config.toml
n_layer = 15
d_model = 128
n_head = 8
n_kv_head = 8
head_dim = 32
d_mlp = 320
vocab_size = 16384
activation = "reglu"
norm = "rmsnorm"
norm_place = "pre"
norm_eps = 1e-05
positions = "rope"
rope_base = 10000.0
rope_fraction = 1.0
qk_norm = true
attn_scale = 0.186
bias = "none"
tie_embeddings = false
parallel_block = false
init = "orth"
init_std_qkv = 0.0746
init_std_o = 0.0
init_std_up = 0.0746
init_std_down = 0.0
optimizer = "soap_variant"
lr = 0.0101
beta1 = 0.95
beta2 = 0.95
weight_decay = 0.035
lr_head = 0.00979
warmup_steps = 37
schedule = "wsd"
decay_fraction = 0.622
decay_shape = "linear"
final_lr_fraction = 0.05
batch_tokens = [65536, 131072, 262144]
seq_len = 512
doc_mask = false
train_tokens = 439200000
steps = 3213
dataset = "wikipedia_en"
Each number is 500 + 50 x the weight over its row's rms, rounded and kept within 0 to 999. Layers, rows and columns count from 0. Numbers have three digits each. The size before them is the row's rms in percent of the matrix's.

# v: layer 8 attention value, 256x128, rms 0.429, rows 32-83, columns 96-127
# o: layer 8 attention output (transposed), 256x128, rms 0.388, rows 32-83, columns 96-127
# q: layer 8 attention query, 256x128, rms 0.332, rows 64-95, columns 96-127
# k: layer 8 attention key, 256x128, rms 0.315, rows 64-95, columns 96-127
v32 109:456486572534353503507483539518541516503498504497414486468460489540467545569446420541559549530552
o32 111:462544464463555507503401497457529437555498462503541498523444575560558490532516501505385515520390
v33 113:500495516471574494455530535553479664484494450447492470485575500545402460554447449486439542526585
o33 117:495548523539446490530475468465627460524555526636457539502491480468472498470510490540517519454376
v34 087:407530543532462505484551471441446586508512490625548482467532507506511527403521438377463423538581
o34 082:583502429559560395447541546487478455456450515533356439489498444571455565545539563456506489521491
v35 100:539441482409508465490399487461538468541488547464553514477530561434551477548495527458474503517422
o35 101:522558558521536548515489572480460544497469429525525463564458455432525494514513518562456484450580
v36 127:475494439592477537522481498484492466490475475481409554419436493465581555593532465583407513553559
o36 133:531489516492548476502410519425522481558565472548583462503425547493471453543437487369445521510426
v37 096:483409488425418516483425516477476497414428437416538429528499503494529545536502574510614506463482
o37 095:420547434499533538572493495532540517537578575444472504432539598551505440517422396580563506505551
v38 105:490536506598541575598481500578489507499525405509429532445430397481459464483550461478426546474460
o38 106:585485406501493455383484568441472479532587490627527458504510579520528530447505475520499541516500
v39 086:535503494526434530359502469466479536434569567520517472429423518472428429465475484532481507539526
o39 086:524489495468593493571526574564461509561499474469521546504457465564527489515476552362446525552526
v40 098:483479499486559547514554471540503533458485431411513420585392462496530562472442532511464437521437
o40 090:477522489487424469464485507532542466539453537524462547434571460564461492345487476460567489547504
v41 106:481477601484476472406433569371591466451501540484428454524485505532579610418498604537499450456450
o41 105:479546466499621500626536468609455496535468497413580536492469524546417429495472520520589491493545
v42 102:477413494393466436448450514507478443458542537453465521460409532544585424576574543526462503507512
o42 099:441463555426563535561486562451497503560415433432554488514525464458607492473473467443402490530447
v43 123:434436442298465458474525528570496443448479525503520447505455451508439434618466495523530484457591
o43 125:536545564564548551475480495488558539505553493416533496496611567450567597515464498572504507439501
v44 095:508503520573511574483485518452435560467555464446398547379560622523559545435436574469485504571483
o44 094:473499466600529463586512431512581462468562605539629528493481505529455466495581521462491503448480
v45 098:478553542484552547434615447554527550524476479472517459528544494507392459449514474415551478498532
o45 095:501427472482434505502570521552501556473579572514419505513494471482486607443510534554594529476524
v46 093:427496494437536446536532503507467516537505510505544488421490532534354467483537444584389473499575
o46 082:591471511470409490426526457394462493382481512527581504482529447494593570556538512452550513450373
v47 111:534546572561491620557536465526542457490495518510390652481538533546545470407488516434504493501444
o47 114:532483348470437449427511554436426473471483503516606501509425471470510525526530478528494534522538
v48 098:431549533479416419462543513401595531471483473463560371529451470437408509520445515514591494489408
o48 091:529546424522532640543553506567421539559461552529502473412523563524593469505461509450497508484611
v49 098:545498513455484536500632490502489427580486528573498450514545584451570555370487510500514442514544
o49 094:435530458515546435446436453569479482386407540382469598549475503460456577531442543470488470483486
v50 107:515538497524485438538515529530481526483496497462446491469487393566577534465439641479436425402530
o50 106:520498478551543548453569446471578513500576480481494459477599608516492389485524407574530535471480
v51 109:494535497493514474447510441476475517595501516529454513376486527497405411454546485517503544522454
o51 103:509424489524468428503526485458516483494483516616468553603454397547533570501561555517451457508435
v52 096:639504490531467503526474581523557478473503383568496489491536464492519563565485494505550501512610
o52 093:491503606487525514499462445514533533527496610427466464524397559569487465438491519522465553517412
v53 094:572400478497514499560345471585454437436424414470459554533500419445415494596427448492486502471496
o53 089:401522617473501453474562444400522523533600561509536435498534525495513529467512488519536529525502
v54 120:527533504389523527447571435499516492688515562577534499522534646529617551449495486528501525537525
o54 118:479395528510426504564472487507441496330442492425478558517511426467412546486483631476496434502472
v55 103:508478423420452495471457624482573557499514489499630392530495602515628547489506508499468463490473
o55 101:447494557552558591601453456543490469471420497381485638408443522512486424550458549543510504542533
v56 110:505529416518463443570453472432539579492484411471466504462434381540530484462520586494493414466404
o56 112:538446488582480478448510536524522469491516551551575468541537510534447497446493442466521543543592
v57 102:463568458369533402460436472540496526565486430453572461571495488537430423535457417415535502538564
o57 094:416443589450483542431507441544552529461527499502441479464563466423529509462443488615474528433552
v58 105:597457452471463487488515549512564520489440469514568359444507501517565547484468549555528482480504
o58 111:329516490569504473489527431492507458435522601408478547533520548489464413506470482434564431529541
v59 125:515472528529510511429583431524491438580513502520578532441431619480521499499590406584529603538605
o59 131:490463534456476495522493546403507470396455535504535482623502411540505596511476576399474442518342
v60 103:524494544551485571558465537569516493452465460468450542531529539474609557540501487572527472504589
o60 109:471552531457514481477512583486527437540451543399492459416396488509541439449549516436531538563402
v61 110:476562496517528473497486524473429422543558504528523467478488557543517512533515422552462450488547
o61 102:601400584554588504498499480472538524470474425525468523555491387520467489489531617445442466565478
v62 104:531525444508433495559393624502474519500518494487498514491536465475586571420452579533487554540506
o62 105:445543595529549552526493435573509461543524541514414429431479582544490435530471466543523505514544
v63 110:513517453548492487567468501541407494469472486527557529488518443515447500510518485589485560470592
o63 112:496422584512480474435545526447584501533465525546474452559525550535531525449530453548507511502372
q64 108:493488500553555474368499510504498471449448563468516525451553528501494435512477602535489588510605
k64 100:479398464457476457503614481419576459540459527466510494503519498597583518444575470538456538452464
q65 093:494518569501534556418408469535472513497501624509431422507493449463543501490431452503475439547510
k65 092:523507425579514572450548479486534534453444494500466463483487501502470468444613507478661512454534
q66 085:575502515493516434523476443541495463479496601535423463490639489435593480489522509519485514610584
k66 092:486545439592422546477547531410494465512478515467479503498454393548473490533581485487560465406469
q67 104:518498518504506498499560503471457638560539532561389479515493494498529428534436382539480415515532
k67 085:487491539462523509560474527478491608483484533561550473418513588521487545447448505443480531493570
q68 097:501540454570502498544501536423502398421479519478536544590445496505462524465581568466504664526532
k68 090:467484447478482518419494597420567625530425535548517581473479524625470514491578425569491583497391
q69 093:539493544501458499499464340440480382474441547502461396453502497473563485502499526504507464546557
k69 081:485533454524469503472497527424577546610493493474577527545555424534383565466626546473468514567498
q70 090:541573508522480553486495529523567420518450512428497438457480416542460460463533478559451502471566
k70 082:443506419600427586451490510470478542450493526459544663600473495573474474490647496526505513513552
q71 086:466456523464488443475525521541590459474426488504490439468435427464562509530472434449408460522465
k71 081:549606542504484529465483508538567482482518499407529493445570492491486462609385535411481515427438
q72 101:512549529519476415508479520467471461442482500502442508520573527427538496446484470554486454452572
k72 099:492443447533405524443464542551553538507487452586520571545564583546476543376618460540503509515436
q73 086:426484559531510494482522486547491492414473542503532476539541443492549512445492423527507578514502
k73 081:502530523593529485567522492514577394448475476592487511569505417517494577498489525455582544470421
q74 097:532561593474493512531522386566500425443513487485509448385493555493456399505511483415543545555475
k74 087:547481533532480599489447465565513440568519585473513443567500432402462442455563525469403521471494
q75 088:476428478519557503466478501539410515429535526504478391490595494563501552451511444528573516436492
k75 090:467527533397581527520513433526461460436508589499408442505462429398526484512383480525401502418526
q76 090:485531643498481538515485493459465447460435469575487399501534594510458478529538453531497531517467
k76 084:484510433486432518496511531504468555425506477481546503488467669549466423477540538526529479458495
q77 086:491489526452458475530551492434500478502512596497523437503528508591536501486575464462484576511439
k77 085:468569512501516595445530472516486547414539530468524485511533514494533467610441547427416558469523
q78 088:503544578446495418511525514480591575569473616542402559511446516480470485455510404537524403413525
k78 092:603499461574481419536473436485511496548569531476474517531465509466440400401593459499442364521542
q79 092:446465509426457529507553505533537568407487536573477480472466498589509507499515557520554534533480
k79 101:484534593453533454484500407518452506517533543454483431460478484434513401523414468499423509414588
q80 107:481493363470505559381511507491442464457544498435575499498511419431510562477502553473486489517547
k80 100:510590595540510537462528434550507475535529523541462516459482451499431504560443475447448465494563
q81 087:522491472501614512570520578490466532467459370587495517519458498495517526555568479504481443541415
k81 092:444490460440562468433502558457521485428490435465372433470477472411559539496532459535663534509482
q82 097:384401475482502478575493570480518466517456463524512613547530456543608501543526530550487520543484
k82 102:533498478410575475573480423449440486554574545409528527536520483505482514554520528516499460419511
q83 093:461458603544440490528474474595532438536434582476444506462477496577409500427499495432502518516547
k83 116:449519552571439442465493532580435468597433533521509487478582472463492589483490525510528471531594
q84 093:465447454574585593471460442533444514465513586445463587473564462391552490519520549594499428466539
k84 098:456511543560476434528520477587449578527478587608495512554523454448512541559545500532435513440563
q85 093:399469469472571534518530491415505547506489528558394509450500523568591526513457457483546489484496
k85 115:541515418541497538529481479366489567451594503513556476503461537608417499526568490549435520462486
q86 099:484487566529503546535477506461599505500436504494463512485479483517506433546430493595416430514446
k86 111:479543521532560490470472498502489493606495559515442586498461527524480461546581504508516496438562
q87 101:466473536452497451513502363457428516487531554488577490549523463515453550458443551531461495442496
k87 099:519491558617515533532529506539513525415432544419444439420617536535437475527465538502478490475476
q88 101:474503405446471573464546555556551509509614499447469552499533478466572570427502520470515434464507
k88 094:511452429544422495502499421465417531514531455393419557446480430421512496500505495423453528531554
q89 093:528489513612458485485528472469518457576520439456500405526470474527520544563409550481534416472484
k89 121:497484340423490514503583503482515593530606569516545548481483537625528528438516557512401527485558
q90 092:587533600607471563525476451514541468440482518612558479479374472483478508517526467525489499460567
k90 100:518605451470494482527528537419456590508575552371498410460512595542525430454527433553515494493542
q91 103:425530606463497503484482590497441449499549503481470503497426532526493416519507530455538550513427
k91 088:516489581492505446504475538388450522501540501492551530419474429471575628505549507456500519479514
q92 102:485525485532544467529523442525462476514384483596503401469519441435546534461493560450453477510443
k92 108:542474552455498506572457487578371435540420493498390420475507477434566486493451404522555477493524
q93 103:518551466555487518427497572418556502434554580422464469584542471549445580420513457508489560466539
k93 112:590537423530525477490456476412502623419549583493570547518432569483465466555481524529556528406381
q94 097:579467546609528458564499580514582504576451514508505550539441487459509477485556384548431531590522
k94 098:580624457484457441519522481539430455502476460432450408467553568463443510445429561502526454470500
q95 095:456438597555518450534545485499474528478474595506412498580568504593455519470433548552475512490579
k95 111:467483387566495605521479478489553523444500495488491515518526428481482400456510503426478495476498
v64 097:413414509431465455635383502595476491478508523391541470607405454531451553591557416505537653467519
o64 108:506478566481518424475511517461580429469481477392502516553451458578397496487515579434561512516481
v65 098:450462400504479440542471523435590552575509480545559563405440524466559494475426537482462527541433
o65 094:452559537416519494488517404464526479524533580444491439507507432413535534466574549522433544495528
v66 102:492437477458420476460480519579470540527479482591524518482473483568547532483493511510610459386483
o66 112:593650499470465596560498417433540500487519555548452502514490482518549518481542469543412505517430
v67 089:618457595500472497400539467545529431521462462413479499537547428462489526471532469562520522445495
o67 094:549539586487455564393522552481561496559445530476591531464477459486467448557457478467449497503574
v68 094:518466447565479471634490577587562510391500524519417540469507501540532613553570443481476488500559
o68 099:525496463470512533556500612636451518519461470524435539566515479579449521545485522516486437474541
v69 098:521512573533563474454586453453523523455538429548525510519497464522535506481493536567535505378453
o69 109:383548530523539497588507418537559466471477459484542593476514460500538535562463501488485480407536
v70 093:450463512413477442514410531505663486556491416448461484631455550454422453578483603522498489536533
o70 103:494692449567452457528524567495550438620483485523528510507502538492439510559527467541534462517439
v71 091:480523595528514559576523495407540527429477551384487500543485465496556520472485527523609435507476
o71 098:497465534520574475531493598547369550562516556402536515502524434630463482535513508517510482427492
v72 093:541450561507536408475586571528508565488530547477451532508475514485524491525483537519508581447476
o72 102:439505482533481458427491508608567603545460500452546621538471537484465471522486571513446401449540
v73 091:557481452515538387488515544527576508528501492445454510435549517476548470519468466480605590502499
o73 089:510460625457489589491453452424460550584516502514451522447524576473480442503479508596518471553604
v74 096:570523413563486466553470532566608424487545518509564518520551537526557515544453510503579548582528
o74 094:524513488475480460367562572474508444493490508486513471540595545506430460514479485476497499525502
v75 106:448587454545465512424534475425479589540506434499512499515495505471509482503514582431515484491473
o75 098:446539418560535542460523438576468512520512601483586550521400487466541462541581490502475556501459
v76 092:443553582532488454506436533536510528490470434494484454507454537565427469474426496526516458453432
o76 096:492464403492556534460474564516489447447540466548475482536523563384474472442529463410470597443529
v77 102:533478507493510539478574475449528543477458457557433505450503468490507454476494506545492546525584
o77 109:433471630485507477557500532466460552492477554521546506477506486439526523489543453486535480582394
v78 100:453489508459494543577414475497424554497579446520451534579539463526507480406461451463435500516490
o78 099:531463606468572478490543418505481480466475530488591443465450472581521463548425577399559536525509
v79 108:473455492498527493553526503473322456490529562449422459488487609502523503483490528584494544400470
o79 110:484470486532449539497474409573471520444507481392459523502506524524481580412579524559507489491446
v80 105:504543592521528479567548525608501566413472527452499419513468462570482530464506508441489462481516
o80 104:511505542461487483524468447437568483440475529541436530589524554463519551545486360451482488508541
v81 102:495530516470430584493603418497511467533548537450525529537464516603493477521536584408420543447500
o81 106:554453407577603471483481492448517477483551430510503583505483485563495541518570564521546493311480
v82 098:435488530490497476529373424470456393532473498465520457582470581477472465499450514508522484515615
o82 108:517514503675508488516529447506524509527481528510410415586439538526540436453507499447476536477442
v83 104:540521482455467538491456523460484617503514606542534547540489539543452475519553597515498566508556
o83 096:528537563488479496364509548510433471523515481549525459516512477496556427550634529423422516566452